config.yaml
d_mlp: 896
activation: "squared_relu"
norm: "layernorm"
optimizer: "adamw"
beta1: 0.9
final_lr_fraction: 0.03
doc_mask: true
Each number is 128 + 24 x the weight over its row's rms, rounded and kept within 0 to 255. Layers, rows and columns count from 0. The size above them is the row's rms in percent of the matrix's.

# layer 6 MLP up, 896x224, rms 0.0494, rows 313-343, columns 0-111
size [106  97 103  93  99 102  97  97 100 101  95  96  92 105  95 102  99  96 109 101 101 106 100 107 103  99 108  96  96  97  97]
[[130  98 127 102 118  82 113 116 155 150 114 112 173 158 130 126 134 129 173 120 138 160 181 152 117 126 105 137 108 108 168 134 127 116 140 113  74 136 119 158 100 137  78 119 157 149 159 143 150 112 116 162 121 120 130 116 169 159 105  92 133 112 133 160 129 175 123 114 174 111 147 160 117 134 146 131  58 162 157 109 159 113  88 129 132 166 153 127 142 105  97 148 107 146 124 113 146 146 137 125 173  81 126  95 103 123  94  85 116 160 181 127]
 [ 91 123 128 133 117 100  92 148 136 130 103 114 154 101 159 133 173 107 117 116 139 158 101 127 144  98 115 116 146  94 141  63 124 105 150 144 159 107 116 126  98 122 123 143 150 168 167 155 167  98 120 115 148 127  97 136 121 126 108 126 153  83 158 128 105 103 157 153 112 128 121 197 109 130 137  93 144 123 143 141 111 144 154 151 108 132 101  54 161 110 141 132 143 165 114 116 155 135 102 165 146  61 162 116  91  91 137 130 116 113 146 132]
 [112 112 128 114 134 118 135 129 125  67 148 142 120 114 149 163 150 127 125 138  86 155 125 123 128 123 138 144  64 103 111 129 138 117  80 139 130 117 130 104 115 152 121 140 108 138 151 137  97 160 147 155 138 151 133 134 144 146 116 125 179  93 131  76  92  83 113 143 106 109 105 152  69 115 134 101 101 128 149  71  97 121  94 106 123  98 118  73 105 124 115 133  96 152 164 140 165 153 109 160 163 158 141 122 116 124 150 114 137  87 111 136]
 [144 130 112 101 102 148  82 140 162 130 117 143 139 167 137 145 165 154  82 155  79 152 145 123 122 131 135 119 114 165 168 122 113  98 115  88 140 151 150 135 156 120 130  99 112 123 141  96 174 140 150 143 152 100 103 145 137 129 149 131 189 114 116 163  88  94  75 127 135 140 129 126  88 141 131 143 144 107 162 143 122 113 161 135 121 127 142 143 103 140  93 168 103 103 131 133 151  98 115 141 124 142 116 116 137 130 124 131 113 129 127 133]
 [158 126 137 128 132 111 135 101 134 135 155 140 125 122 133 161 156 113 137 122 127 143 120 122 113 149 165 113 139 143 138 149 100 119 104 130 121 115 121 181 103 181 131 108 122 107 139  89 116 134 103 140 138 152  68 143 137 173 102 125 142 148  98 163 127 159  99 104 131 126 130 148  88 106 116 130 128 128 148  67 138 172 137 149 163 132 105 133 112 156 123 132 139 151 128 126 132 114 132 148 101 106 114 122 129 106  93 162 155 173  95 121]
 [ 91 119 151 135  84  99 153 105 121 123 148 118 126 163 170 143 148 150 162 102 126 129 153 173 122 120  72 158 135 130 165 110 183 145 122 158 126 111 170 115  94 112 114 128 152 152 100 142  99 108 130 141 108 134 125 166 124 169 134  91  95 154 127 167 160 130 116  92 120 135 175 140 158 145 157 148 109 148 186 141 144 151  85 106 120 127 139 130 148 105 118 132 114 130 128 109 124  94 111 154 129 110 143 113 102 125 112 142 100  92 107  81]
 [124 129 114 124  92 108 101 141 158 113 115  75  76 148  98 108 117  58 155 177 146 184 107 136 140 133 111 118 113 177 143 136  87 127 137 139  93 150 155 140 118 130 102  89 153 147 113 141 151 136 142 132 109  96 123 163 141 134  85 121 101  73 138 132 145 135 143 146 119 167 154 148 130 134 156 140 139 182 109 122  83 181  91 138 162 135 178  97 127 109  97  95 139 123 153 144 123 122 119 125 113 139 138  96 123 128 138 131 140 171 150 140]
 [133  96 119 128 129 157 159 107  98 139 136 144 113 123 151 116 141 112 120 106 101 130 144 160 145  99 125 158 122 163 186 147 128  88 139 123 120 164 140 100 160 126 106 153 136 144 131 143 129 133 180 161 125 103 134 118 111 140 149  67 207 147 109 118 106 121 115  80 160 141 143 134 146 132 168  91 143 112 116 113 124 141 137 141 137 123 150 109 176 121  78 118 145 122 137 169 184  96 131 128 100 124 127 128 204 128 126 126 109 129 155 118]
 [147 161 135 142 153 114  92 120 129 128 145 111 154 100 114 144 145  94 157 139 106 129 131 104 130 105 168 125 134  91 117 162 119 155 112 127 114 118 126 108 114 157 134  96 101 123 100 123 157 130 144 186 157 127  72 159 121  93 145  98 156 114 165 127 120 109 111 153 164 116 140 128  83 126 145 130 114 103 136 128  91 125 128 126 173 149 106 156 125 128 125  96 140 107 130 153 144 141 105 126 165  96 135 138 112 105  92 100 149 139 151 131]
 [114 129  86 123 123 145  89 135 130 115 127 147 103  96 126 163 155 105 119 159 153  69 157 103 105 105  95 163 147 124 109 126 103 148 141 114 138 128 127  98 129 160 153 108 153 138 160 146 140 128 106 142 158 164  95 111 143 112 114  67 126 157 127 140 157 136 113 154 130 146 136 117 122 168 161 117  97  98 126 119 119 153 157 114 132 149 140 132 159 126 142 124 121 128 142  88 114  84  89 138 125 107 135 156 127  53 126 123 124 121 142 150]
 [121  99 158 130 107 165 109 142 159 124 166 120 155 123 118 129 190  79 144 106 118  90 147 149 117 104 120 108 127 149 131 147 101 153 109 103  91 122 126 107 117 150 126 123 196 141 144 135 104 126 131 156 116 123  55 123 124 159 123 114 150 117  91 150 158 113  87 106 129 189 144 121 118 140 106 150 157 123 115 108 132 164 144 114 120 129 131 123 144 155 107 123  91 138 134 123 161 123  97 127 134 162 106 111 156  89 104 109 104 171 102 144]
 [111 138 119 145 125 100  96 122 127 152 135 142 135 146 138 108 105 109 113 149 138 160 122 122  98 108 106 152 120  89 177 174 126 119 147 113 105 194 127 160 144 117 120 146  63 150 144 120 125 136  87 110 173 113 107 108 171 111 115 160 115 133 171 112  86 120 143 128 135 141 115 153 139 159 152 118 136 106 139  85 106  86 155 117 145 147 114  97 132 173 119 108 105 177 130 143  96 173  99 160 123 119 144 128 118  83 115 109  93 120 110 124]
 [100 127 101 153 133  90 103 113 117  92 134 104  87 126 122 162 109 118 135 120 141 147 119 132 181 101 131 128  95 160 158 110 109 153 140 115 144 123 157 129  97 123 133 128  97 169 105 131 101 108 128 145 161 110 108 138 133 133 154 145 118 129 147 107 139 101 118 120 116 107  90 120 140 130 117 103 114 138 163 141 152 172  83 168 142 187 155 138 108 129 115 136 135 182 155 116  81 122 117 108 124 122 122  72 107 128 117 129 112  90 110 120]
 [ 96 113  97 139 115  90 120  97 132 140 113 123 128  98 158 120 136 121 138 133 147  83 169 147 102 146 133 154 149 129 145 159 124 136 104 121 134 159 131 105 133 127 142 100  86 167  74  90 142 120 139 115 111 162 127  83 110 122 116 123 137 101 158 141 109 129 101 118 147 130 142 143 145 113 135  98 147 121 152 128 110 135  94 134 137 119 161 178 121  69 107  84 143 119 103 164 106 133 117 127 160 118 161  96 143 116  67 143 132  99 104  88]
 [150 114 110 136 149 149 141 100 134 138 118 113 115 106 122 153 122 140  95 131 176 115 130 106 119 130 158 124 102 168 103 105 107 104 136 113 119 101 157 140 123 172 115  94 142 128 139 102 138 116 149 165 105 160 107 129 149 118 165  95  89 135 129 107 143 138  99 145 164 141 150 105 109 117 141 147 124 107 121 116  97  91 179 157 105  71 145 108 152 146 122 119 132 156 149  90  99 150  93 143 131 143 110 167 120  84 119 148 141 136 140 162]
 [130 114  85 144 113 156 123 112 122 126 106 143 137 146 134 152 115 148 164 150  84 151 158 155 177 135 135 108 157 115  84 105  96 143 139 113  95 147 104  71 115 125 161 161 126 148 177 131 155 148 130 132 142 199  89  79 106 117 128 153 125 105 141 119 117 105 134 165 143 128 107 132  92 139 146 116  91  76  98 108  97 129 122 121 183 117 177 120 163 160 141 125 118 101 123 152 136 137 145 140 154 133 126 158 116 104 117 146 136 121 123 150]
 [165 131 107 146 102  99 152 109 120  99 106 180 142 106 116 130 114 103 112 149 102 125 133 157 115 159 160 172 127 148 149  88 105  96 126 123  88 131 129  97 136 114  93 152 143 152 117 123 134 130 137 132 112 155 108 132  99 189 109  90 145 126 137 177 140 152 121 163 128 110 138 142 105 110 129 144 146 124 114  96 111 116 109  92 123 148 128 115 160 111 148 109 155 134 158 127 157 107 145 103 169 137 116 116 116 122 118 104 133 113 101 119]
 [125 112 162  83 120 134 126  94 110 121 108 137 128 168 119  69 109 141 109 133 132 187 124 153 105  90 141 134 128  96 140 121 117 149 108 124 143 139 110 131 108 128 121  96 113 157 159 146 112  77 104 133 162 138 120 104 129  87 141 143 153  84 155 119 118  90 117 125 151 162 152 130 131 145 125 122 181 178 152 102 139  95 106 136 175  99 137  89 133 125 137 134 160 138 121 138 161 166 119 179 134 118 147 181 156 124  59 148  79 111  68 148]
 [123 118 154 107  88 102 155 121 124 145  89 134 145 126 141  78 117 104 150 132 144 101 151 161  94 123  93 120 118 111 140 152 120 137 124 160 116 149 105 119 158 170 137 103  95 117  97 139 168 110 178 114 110 126  95 115 152 108 110 134 164  91 153 132 103 122  98 119 187 150 167 130 157 136 132 118 107 134 159 121 163 173 133 164 142 106 127 151 132 114 163  94 126 125 115 108 155 129 117 159 137  85 141 128 149 143  99 150 147 102 115 111]
 [106 138 106  98 146 101 159  85 108 133 164 154 132 120 154 158 135 129 130 137  71 116 158 150 117 152 132 142  93 166 104 118 104 113 157 144  98 140 132 136 141 144  93  97 109 132 123 145 129  96 135 127 158 126  90 107 144 166 158 137 108 141  74 161 130 133 134 107 115 128 121 163 110 135 196 118 135 171 172 138  93 145  99 116 165 130 126 151 122 138 132 120 161 146 116 126 121 121 135 130 146  91 133 151  61 107 113 131 151 155 124 132]
 [164  91 108  73 134  84 115 145 156 161 150 129 115 130 106 143 115 137 154 157 101 114 110 152 111 109 150 119  98 173 151 143 116 142 128 139 105 128 151 110 146 171 118 146 175 146 106  62 103 142  99 128 116 141 157 127 125 124 101 149 187 139 103 101 106  83  90 187  91 147 108 127 124 153  78 109 160 134 137 112  85 167 119 116 122  90 107 123 167 141 126 120 110 161 128 175 130 144 127 139 145 132 141 121 125 117 127  98 117 167 114 145]
 [112 110 143  99 130 137 173 134 125 114  96 119 135 125 162 168 120 102 143 118 113 110 145 164  83 114 124 100 111 159 118 156 121 133 155  80 100 184 122 130 113 137 149 125 123 109 149 109 146 100 137 117 150 159 123 174 117 138 145 162  97 154 105  96 108 136 161  75 141 143 124 126 140 151 164 146 109 155 132 131  93 202 111 138 141 104 138 146 163 140 128 125  92 180 136 160 131 130 144 108 141 110 134 120 139  91 113 143 121 168 116  88]
 [149 125  97 123 131 150 129 140 111 138 128 158 155 134 112 140 148 122 129 149 107 103 131 145 176 147 117 142 120 106 103 154 118  78 129 138 127 134 129  77 150 125  85  89 119 138 141 134 149 112 127 127 165 144 121  99 163 169 143 128 176 122 142  98 166 180  94 124 142 151 141  91 131 147 165 111 123 145  98 148 128 156 120 107 153 143 170 134 112 159 147 132 164 163 169 112 127 130 123 110 162 144 129 143 137 112 123  98 155  90 125 113]
 [120 141 111 178  88 127 130 147 119 134 214 165 113 124 122 103 118 120 151 145 105 139  78 169  96  88 157 115  84 147 117 153 115 100 125 139  99 173 135 114  98 114  92 149 111 125 111 135 106  95  96 133 125 154 155 116 107 160 136 152 142 138 146 141 112 146 138 156 145 141 150 144 122 145 144 121 130 162 146 143 111 142 126 141 116 145 143 121 172 125 117 136 130 130 126 141 173 135 159 132 119 114 155 135 143 119 145 117 130 121 107 152]
 [145  93 119 132 139 129  93 158 110 102 139 158 124 114  96 172 127  98 161 110 143 104 174 146 106 121  99 110 133 118 156 136 104 118 118 131 145 123 122  94 155 139 172 107 106  84 110 149 183 114 155 141 143 160 116 163 136 146  94 153 126 104 119 111 122 157  99 111 113 133 165  93 108 129 107 150  82  87 153 124 136 188 100 148 124 159 130 102 108 136 117 106 118 142 112 140 154 108 131 110 146 109 156 127 177 138  94 131  89 128 118 125]
 [ 85 105 109 137 106 140 144 135  88 163 147 142 156 142 135 120 160 148 125 114  74 135 171 111 122 103  89 131 112 142 146 113 145 103 138 110  76  97 131 137 161 142 118 144 136 120  99  92 135 106 130 128 140 161 148 178  89 183 156 123  99 137 138 170 149 136 146 122 135 126 132 137 166 156 179 141 150 115 148 136 117 157 160 117 161 129 124 106 142 128 115 136 155 161 131 110 113 141 127 176 180  86 138  96 123 138  92 159 114 117 131  90]
 [113  93 140 125 156 133 148 113 130 173 173 162 120 156  99 113 153 129  75 150 105 156  85 127 124 107 153  97 104 191  93 121 124  97  92 125 125 102 166 159 123 121 172 144 128 183 179  89 112 103 123 104 128 120 130 109 151 126 150 123 162 119  69 135 107 132 117 110  98 102 153 131 157 141 142 105 129 132 140 152 122 161 142 124 133 116 139 143 114 128 143 127 140  97 134 163 131 103 118 109 111 132 135 131 134 133  94  98 135 128 138  96]
 [100 149 102 129 163 125 123 121 103 145 146  95 129 122 127 138 108 154 101 133 106 119 148 134 110 139 156 146 121 134  89 125 188 105 108  60 104 144 151 153 156 151 139 142 124 156  99 121 131 139 126 144 123 167 106  84  76 154 139  94 125 145 132 106 182  95 125 153 126 149 152 145  82 153 148 120  99 144 124 111 133 109 130  83 150 125  91  81 161 139 143 125 143 133 109 121 135 147 158 105 212 119 121 122 147 111 128 107  96 139  85 133]
 [161 102 105  92 111 136 126 122 144 143 110 144 140 110 102 110 111 125 132 132 142 177 148 140  86 149 142 164 119 180 120  96 155 134 107 107 121 152 152  98 136 146  68 105 134 139 156 132 129 153 132 136 151 126 111 100  91 176  89  85 145 107  80 120 145 100 120 146 120 159 121 124 112 129 154  90 133 129  99 132 103 122 134  98 130 114 174 149 131 117 134 117 162 131 131 111 106 130 157 146 130 144 128 134 155 147 101 149 152 116 155 135]
 [114 110 118 118 129 103 135 103 151  92 141  97 114 116 123 136 135 121 147 133 173  96 133 127  86 116  60 124 111 141 138 155 128 158 120 118  80  98 116 119 114  99 160 141 136 108 123  89 115 116 132 152 155 133 128 163 157 120 116  88 123 118  91 126 133 171 129 136 125 107 130 112 187 132 151  82 137 157 126  78 113 142 141  67 152 108 101 127 129 147 125 107 163 104 150 144 108 104 139 183 130 106 169 102 109 137  98 138  94 139 124 130]
 [126 120 159  97 167 131 145 144 105  95 125 116 157 116 147 134 214 151 122 142 133 120 130 189 104 139 159 155 175 148 123 126 134 128 125  72 142 112 177 130 119 151 110 103 120 122 132 117 147 140 100 158 147 144  87 166 158 166  88 154 101 156 106 160 142  80 111 165 153 185 136 124  95 151 125 144 135 145 128 160 104 143 143 135 125  94 151 127 149 173 102 144 101 108 134 149 120  98 139 134 137 130 118 133 150 127 132 111  84 158 157 124]]
# layer 6 MLP down (transposed), 896x224, rms 0.0394, rows 313-343, columns 0-111
size [ 96  99 108  93 103 101 100  96 125 100  99  96  91 105  96 102  93  95 106 103  99 104  98 104 101  96 102  94  97 101  98]
[[132 139 130 100 144 131 105 128 145 113 131 152 115 151  98 113 157 108 138 130 124 112 100 172 162 153 107 122 126 131 153 135 138 146  54  93  81 129 154 141 151 134 105 116 117 134 146 141 120 104 125 145 112 123 134 153 158 105 168 151 164 143 116  99 144 125 117 126 126 130 112 145 142 143  98  88 121 144  93 136 143 142 111 152 124 155 149 121 181  88 106 193 116 135 121 110  85 180 133 133 161 133 117  88 163 116  93 151 127 107 152 146]
 [129 149 117 118 121 149 145  71 179 149  98 163 114 148 117 115 114 136 143 106 137 139 158 140 158 135 134 133 112 166 147 166 141 176 165 127  99 124 105 136 147 139 118 118  74 150  88 123 143 141 155 115 158 140  82 150 135  62 102 116 145 171 132 166  88 134 105 132  91  92  90  99 134 156 117 111 114 123 150 114 146 108 100 114 110 149 133 134 109 104  88 115 113 105 138 154 124 115 164 128  42 166  95 144 145 126 113 111 132 128 181  80]
 [155 109 118 137 102  89 112 136 134 122 162  82 129  72 139 115  98 137 118 156 128 145 124 104 131 102 141  80 114 112 148 154 139 151  97 158  98 116 127 122 165 118 133 132 106 149 127  94 139 148 163  98 119 134 164 116 149 101 129 127 136  88 127 153 107 151 130 120 130 133 108 147 151 133 177 134 167 103 174 143 121 175 168 119 150 100 100 116  82  83 141 156 127 108 128  92 115 122 108 141 122  85 118 119 102 131 138 138 140 113 145 100]
 [ 85 127 125 141 134 122 126 141 174 124 118 130 108 142 143 153 114 134 169 135 136 124 179 135 128 163 155 129 108 107 139 148 114 103 133 168  85 154 142 126 119  77 101  96 136 126 136 150  99 121 157 115 115  82 114 114 130 102 163 126 105 111 167 161 156 146 138 142 131 109  91 163 145  91 120 184 121 119 135 113 108 110 134 107 131 112  88 109  70 132 108 131 156 127 134 105 156  94  75 115 160 122  19 129 140 127  86 148 123 120 141 105]
 [163 119 113 121 113 184 136 122 145 137 145 112 138 150 140  97 112 165 137 114 132 107 118 125 106 169 203 122 101 172 141 129 114 116 159 129 138 154  89 128  95 104 108 117  91 127 161 128 114 111 132 114 136 108 117 132 139 150 138 133 106 156 158 122 134 145 116 149 130 136 105  95 139 102 144 133 100 152 133 113 156 119  92  94 144 147 129 118 156 152 110  85 147 142 179 169 129  97 127 178 117 103 104  97 146 146 108 110 136 123 146 123]
 [120 135 153  83 130 153 122 114 109 132 144  85 112 171 126 124 129 145 136 120  93 138  97 155 159  92 120 160 133 155 123 141 119 122 122  95 136  96 158  62 141 123 142 103 157 101 140 185 136 110 101 134 158 110 132  88 109 135 113 107 142 139  73 106 138 124 128 155 130 158 124  62 153 122 116 122 115 139 113 158  92 129 122 141 147 116 129 100 135 108 122 111 168 149 120 165 113 174 170 144 124 134 173 155 168 134 141 115 136 119 154 139]
 [115 117 114 138 110 117 135 122 109 148 128 165 106 151 151 135  76 161 131 164 110 132 133 166 163 139 150 128 126  95 108 132 134 150  95 109 151 143 104 145 131 120 134 135 133 141 148 145 155 122 130  94 136 129 114 160 168 132 126 121 115 133 121 133 141 133 101 109 157 139  68 137 117 129 118 122 114 118 123 164 121 113 114 109 149 118 106 114 148 136 111 129 121 123 115 117 148 100 121 109 101 119 151 144 131 135 121 138  88 114 142 103]
 [143 110 150 157 149 116 144 118 128 129 107 110 135 157 142 102 119 125  97 100 117 149 107 117 102 102 109 146 116  76 137 157 102 146 175 153 124  90 108 161 107 112  97 129 132 103 167 110 108 163 133 167 154 115 111 131 147 146  78 164 114 153 115 107 125 121 129 127 104 110 125 126 116 123 126 141 113 110  88 144 112 107 109 186 108 110 145 120 145  91 125 103 140 150 164 133 101 137 140 138 155 135 128 160 106 122 161 178 110 120 136 129]
 [125  88 162 148 109 145 128 151 185 151 137  65 139 107  95 115 107 154  85 128 114  91 168 131 103 133  96 107 119 158 172 130 112 152 147 140 139 106 143 132 146 148 127 104 143  88 143 130  93 143 102 135 159 116 190 134 148 151 141 169  90 106 125 133  87  92  98 133 140 127 143 134  87 173 117 138  95 139  89  98 116 120 122 156 117 188 120 126 130 189 139 133 135  85 139 149 107 147 100 128 138 122 100 162 131 119  89 119 132 146 151 119]
 [123 158 117 126 103 161 153 125 133 149 131 142 112  82 136 133 122 139 135 104 112 122 131 115 111  97 102 112 117 143 103 122 170  87 165 120 100 132 118 146 149 154 139 154 114 100 149 130 143 125  94  83 125 139 155 140 133 128 138 158  96 146 127 172 217 162 141 168 137 128 157 127 156  87 148 155 124 162 149 132 102 160 100 149 140 112 134 120  99  91  84 132 131  93 119 154  78 161 172 139 152 151  97 104 106 152  96 133 128 120 109 102]
 [118 101 120  79 104 159 146 143 106 102  88 130 148 137 164 110 110 161 133 119 143 134 150 105 121 132 153 142 145 151 104 115 175 160 164 147 136 117  93 133 143 149 110 141  89  99 128 137 131 129 172 157 157 124 105 113 141 194 161 104 128 114 154 113 126 133 124 147 103  83 117  99 140 110 133 158 126 132 143 116 107 131 160 148 133  93 102 191 129 149 161 165 162 135 165 119 122 125 115 113 153 149  65 117 163 149 128 118 103 125 191 111]
 [ 93  93 148 115 118 173 125 157 127 151 130  93 101  84 161 161 133 181 121 128  94 111 137 165 136 136 133 112 140 150 139 122  56 145 146  96 145 101 117 100 135 141 109 145 118 136 125 133 115 143 130 134 116 107 139 122  63 119 126 118 142 115 114 124 109 133  83 119 116 109 174 131 113 124 165 124 121  99 119 135  85 141  94 133 121 121 126 132 140 115  74 162 123 148 139 117 117 108 152 129 156 143  95 140 149 121  98  81 129  73  96 140]
 [123 106 158 135 119 116  96 108 120 124 125 135 106 165 171 134 178 126 114 101 129 117 144 134 108 119 164 113 113 115 161 144  95 106 103 123 112 114 137 100 122 147 127 112 120 100 147 100 182 105 125 120 104 132 114 152 138 111 177 148 120  99 134 174 114  83 141 112 164 120 119  99 125 135 105 131 137  70 151 120  57 103 130 156 107 110 147 134 145 125  81 139 146 131  93 106 112 144 135 120 143 135 224 151 129  73 120 113 127 133 160 106]
 [159 112 191 105 112 129 142 144 129  59 136  93  99 129 111 100 138 117 118 120 124 128 116 118 101 110 113 143 160 160 126 147 135 139 113 130 128 110 125 131 170 138  78 123 117 159 157 126 117 134 115 126  76 157 143 156 164 107 116  92 135 151 127 119 100 148  90 201 104 102  79 110 134  98 161 164 151 126 143  99 125 122 101 108 118 164 120 143 113 127 116  99 121 127 156 141 129 169 106 119 102 156 126 126 130 104 104 145 114 101 142 122]
 [114 143 117 160 130 125 128 111 115 142 123 115 142 181  99 111 123 129 124 123 159 125  83 167 148 153  78  95 172 121 113 162 124 144 174 130 127 107 136 176 133 101 143 141 135 140  97 192 150 123 117 130 130 123 150 104 141 157 140  91 122 157 115 101  99 126 110 113  90 114 175 129 160 105 151 134 108 112  94 117 113 125 130 138 105 148  89  93 126 142 101 136 128 113 141 110 138 135 119 159 114 126 104 162 148 119 131 117  97 129 143 118]
 [123 135 155 155 124 100 141  75 149 119 135  95 140  88  65  95 153 147 153 163 140 114 140 155 121 122 157 108 151 140 132 158 135 178 146 103 109 136 114  98 176 118 139 156 124 171 155 136 103 103 111 129 100 149 154 128 157  83 102 133 122 174 141 150 166 107 120 121 137 117 125 149 115 120 112 154 161 119 146 101 114 112  99 116  85 120 136 124 107 161  99 150 131  93 108 121  84 138 115 157 114 152  72 129 114  89 145 139 176 160  84 117]
 [122 127 127 170 144 176 122 217 134 131 127 111 146 142 122 128 132 130 182 106 110  86 130 131 136 134 114 122 127 171 109 147 168 144  59 111 135  96 140  66 127 138 108 135 123 118 101 117  98 101  90 129  99 161 171 153 141 140 108 141 134 129 140 170 123 133 104 126 149  34 131 146 157 124 139 129 110 153 129 132 124 131 135  99 149 116 104 152  98 115 110 164 116 116 165 132 120 127 108 153 119 133  43  33 128 151 125 110 145 138 102 165]
 [121 111 116 141 166 174  95 116 105 149 120 118 137 101 117 109  98 126 133 166  74 116 145 152 135 113 137 128 146 138 146 101 137 140 116 106 133 151  87  89 117 120 102 114 124 146 120 150 136 136 140 138 117 155 148 148 130 146 135 123 140 125 137 109 137 121 138 120  86 155  95 119 171 128 147 117  84 111 129 136 124 107 156 173 173  94 144 139 136 111 176 165  83 160 117 169 136 123 146 124 122 100 117  86  93  93 168 135 169 166 168 108]
 [141  75 141 126 161 139 136 160 100 123 122 147 152 115 130 111 150 114 138 118 139  93 134 110  97 165  84 115 132 115 133 129 131 172 140 129 161 106 180 130 145 166 131 173 143  80 123 134  78  93 118 130  92 122 147 146 128 132 144 166 153 117 100 143 134 122 128 120 124 157 165 136 154 139 138 119 175  97 130 122  98 114 155 108 155 112 146 146 155 149 136 141 156 149 130  89 134 140 120 117 106 121 151 102 146 112 131 117 114 103  88  88]
 [ 84 179 102 107 104 106 136  93 114 118 143 134 130  91 151 151 175 169 154 107 175 116 123 154 130 115 122 115 163 134 146 153 125 144 155 168  95  95 127 128  85 166 114 131 118 120 166 155 121 161  97 153 136 114 115  74 151 159 149 110  91 157 114 109 147 104 144 136 150 138 114 141 146 117 121 164 141 105 161 146 195 129 104 126 154 118 147 179 120 106 119 142 111 105 125 172  78 110 120 122 123 121 116 114 138 143 116 156 142 114 109 128]
 [107  79 116 155 117  86 116 159 131 128 149 153 106  63 154  94 136 129 146 104 112 105 111 126 135 145 129 149 117 104 123 103 131 177  93 118 106 117 167 108  82 117 156 142  82 164 130 139 148 120 150 124 117 142 112  88 125 127 128 166 158 121 110 174 144 141  95 112 140 157 113 112 130 126 128  97 115 148 123 123 143 146 163 143 158 103 127 119 117  87 127 155 109 135 156 112 158 122 132 143 107 181  65  98  96 111 122 163 169  95  82 113]
 [114 123  94 108 150 108 155 123 178 134 158 135  95 130 127 131 121  98 123 106 103 124 168 108 106 115 154 120  99 189 159 144 139 134 158 118 135 103 119 101 160 110 120 119 178 144  83 144 176 130 135 172 121  95 143 137 152 135 151 160 166 110 126 131 155 166 143 102 112 120 154 130  66 122 135 115 129 112 108  84  93 157 122 126 122 125 128 105 162 158 126 121 156  91 126  76 110 107 158 120 131 132 112 131 113  84 128 136 127 130 144 172]
 [115 130 166 132 133 163 162 126 146 158 137 121 130  89 141 168 178 130 121 124 132 129 161 147 173 137 145 126 136 123 147 121 146 162 100  76 133  92 112 129 134 102 136 141 109 106  88 123 153 126 120 150 156 134 126 132 118 118 142 151 112 105 115 156 141  99  96 180 155 111 158 160 167 143 147 156  98 143 115 178 134 112 145 141 137 103  97 132 166  93 110 163 146 134 146  96 182 119 105 178 155 139 103 148 121 148 117 115 118 122  64 138]
 [108 114 147 108 116 104 137 167 153  91 119 119 142 109  96 138 104  98 172 149 138 126  97  99  81 158 149 104 205 178 149 133 154 140  75  98 132 121 116 107 131 132 149  95 148 188 128 115 129 101 129 120  97 113 126 125 120 118 118 138 175 114 150 133 104 118  93 124 121 172 109 127 155 149 144 104 131 140  89 106 140 121 108 120 147 138 122 149 131 130 103 116 148  78 120 164  98  78 131 124 103 133 118 126 150 148 128 121 143 121 128 145]
 [165  89 141 108 121 136 109  81 141 106 130 132 136 161 124 132 109 138 119 158 139 139 170 107 113  92 140 134 132 140 150 129  96 140 134 159 149 157 112 138 140 109 173 128 141 120 123 111 179 165 125 131 119 140 118 120 131 130  99 126 127 153 131 132 152 145 128 133 156 149 112  93 167 125 124 129 120 122 138 119 132 143 137  79  97 132 119 146 114  93 105 135 101 125  93 142  82 125 126 157 160 123 149  76 136  90 127  79  87  95 202 125]
 [ 87 135 127 128  96 123 201 126 143 110 114 130  89 145 124 143  74 132 106 138 110 118 112 159 136 112 113 131 104 155 171 109  90 146 134  90 126  84 109 132 165 142 114 144 123 140 134 116  81 139 113  86 171 151 116 141 121  86 120 109  65 123 107 133 115 136 115 124 125 133 151 139 123 148 105 166 135 113 101 108 160  97 129 136 147 116 134 167 162 140  90 127 163 110 126 152 119 118 160 124  99 144 109 128 139 121 109 139 133 114 122 150]
 [146 172  77 171 154  94 127  99 122 147 111 130 140 111  82 138 104  58 106 101 110 108 173 133 135 134 158 157 152 109 120 136 154  98 133 162 157  96 119 123 149 128 110 128 128 141 140 151 132 102 159 130 124 124 173 164 128 147 162 136 100 158 152 109 112 132 105 119 150 106 113 138 133 131 136 117 113 123 132 146 153  75 110 146 181 174 130 130 121 169 145 124 121 119 117 149  79 116  79 112 139 115 131 107 139 109 117 167 146 131 171 144]
 [118 115 131 117 127 128 137 120 135 145 107 108 121 144 131 155 129 125 166 139 131 113 119 155 168 141 167  99 117 152 135 131 126 108 174 137 172 138 182 113 108 100 156 116 146 106 112 157 152 132 131 115 112 136 127 114 149 125 104 110  83  89 113 117 127 118  99 127 140 134 114 156 112 132 116 139 144  91 101 147 141  82 125 114 145 156 133 117 171 173 122 145 151 144 137  87 168  97  89 112 128  81  99 142 131 162 149 113 143 121 101 164]
 [130 106 130 127 154 153 162 112 159 127 126 185 109 151 124 156 100 165 112 147 129 153 139 148 127 112 112 107 110 132 133 109 134 152 216 155 116 139 122 137 153 159  93 128 119 127 113 141 133 144  77 119 140 178  94 112 161 121  93  96 108 176 163 145 103 143 113 119 165 127 156 137 119 133 171 148 133 135 160 132 102  54 112 134 104 149 131 126 112 127 160  94 101 126 136 148 152 150 150 145 145 174  48  94 138 127 121  94 165 148 132 144]
 [131 105  88 116 107  87 132 125 119 157  92 146 101  88 134 104  94 147 115 108 114 147  99 153 120 126 130 129 121 124 105 135 130 105 158 136 107 128 107 127 154 154 141 127 103 143 105 129 141 120 137 124 127 125 136 147  99 105  93 111 154 114 118 127 131  95  62 101 135 131 126 100 148 131 105 131 100 149 175 102 113 158 188 117 136 123 118 150 163 161 129 103 167 147 127  95 110 105 145 109 121 113 184 104 118 126 112 151 125 149  98 134]
 [128 104 104 122 173 153 134 147 103 154 135 136 135 124 140 125 143 162 145 172  95 144 183 116  68 116 144 168 158 118 147 161 156 129 136 127 115 150 120 137 131 115 108 130 102 150 148 163 151 120 148 125 107 153 143 123 155 137  97 105 112 125 114 121 124 142 162 151 102  83 142 135 126  77  63 114 124 138 148 134 122 103 155 151 162 145  87 123 113 108 111 126  96 127 129 135 169 141 149 139 129 156 116 106 139 133 109 137 133 136 121 152]]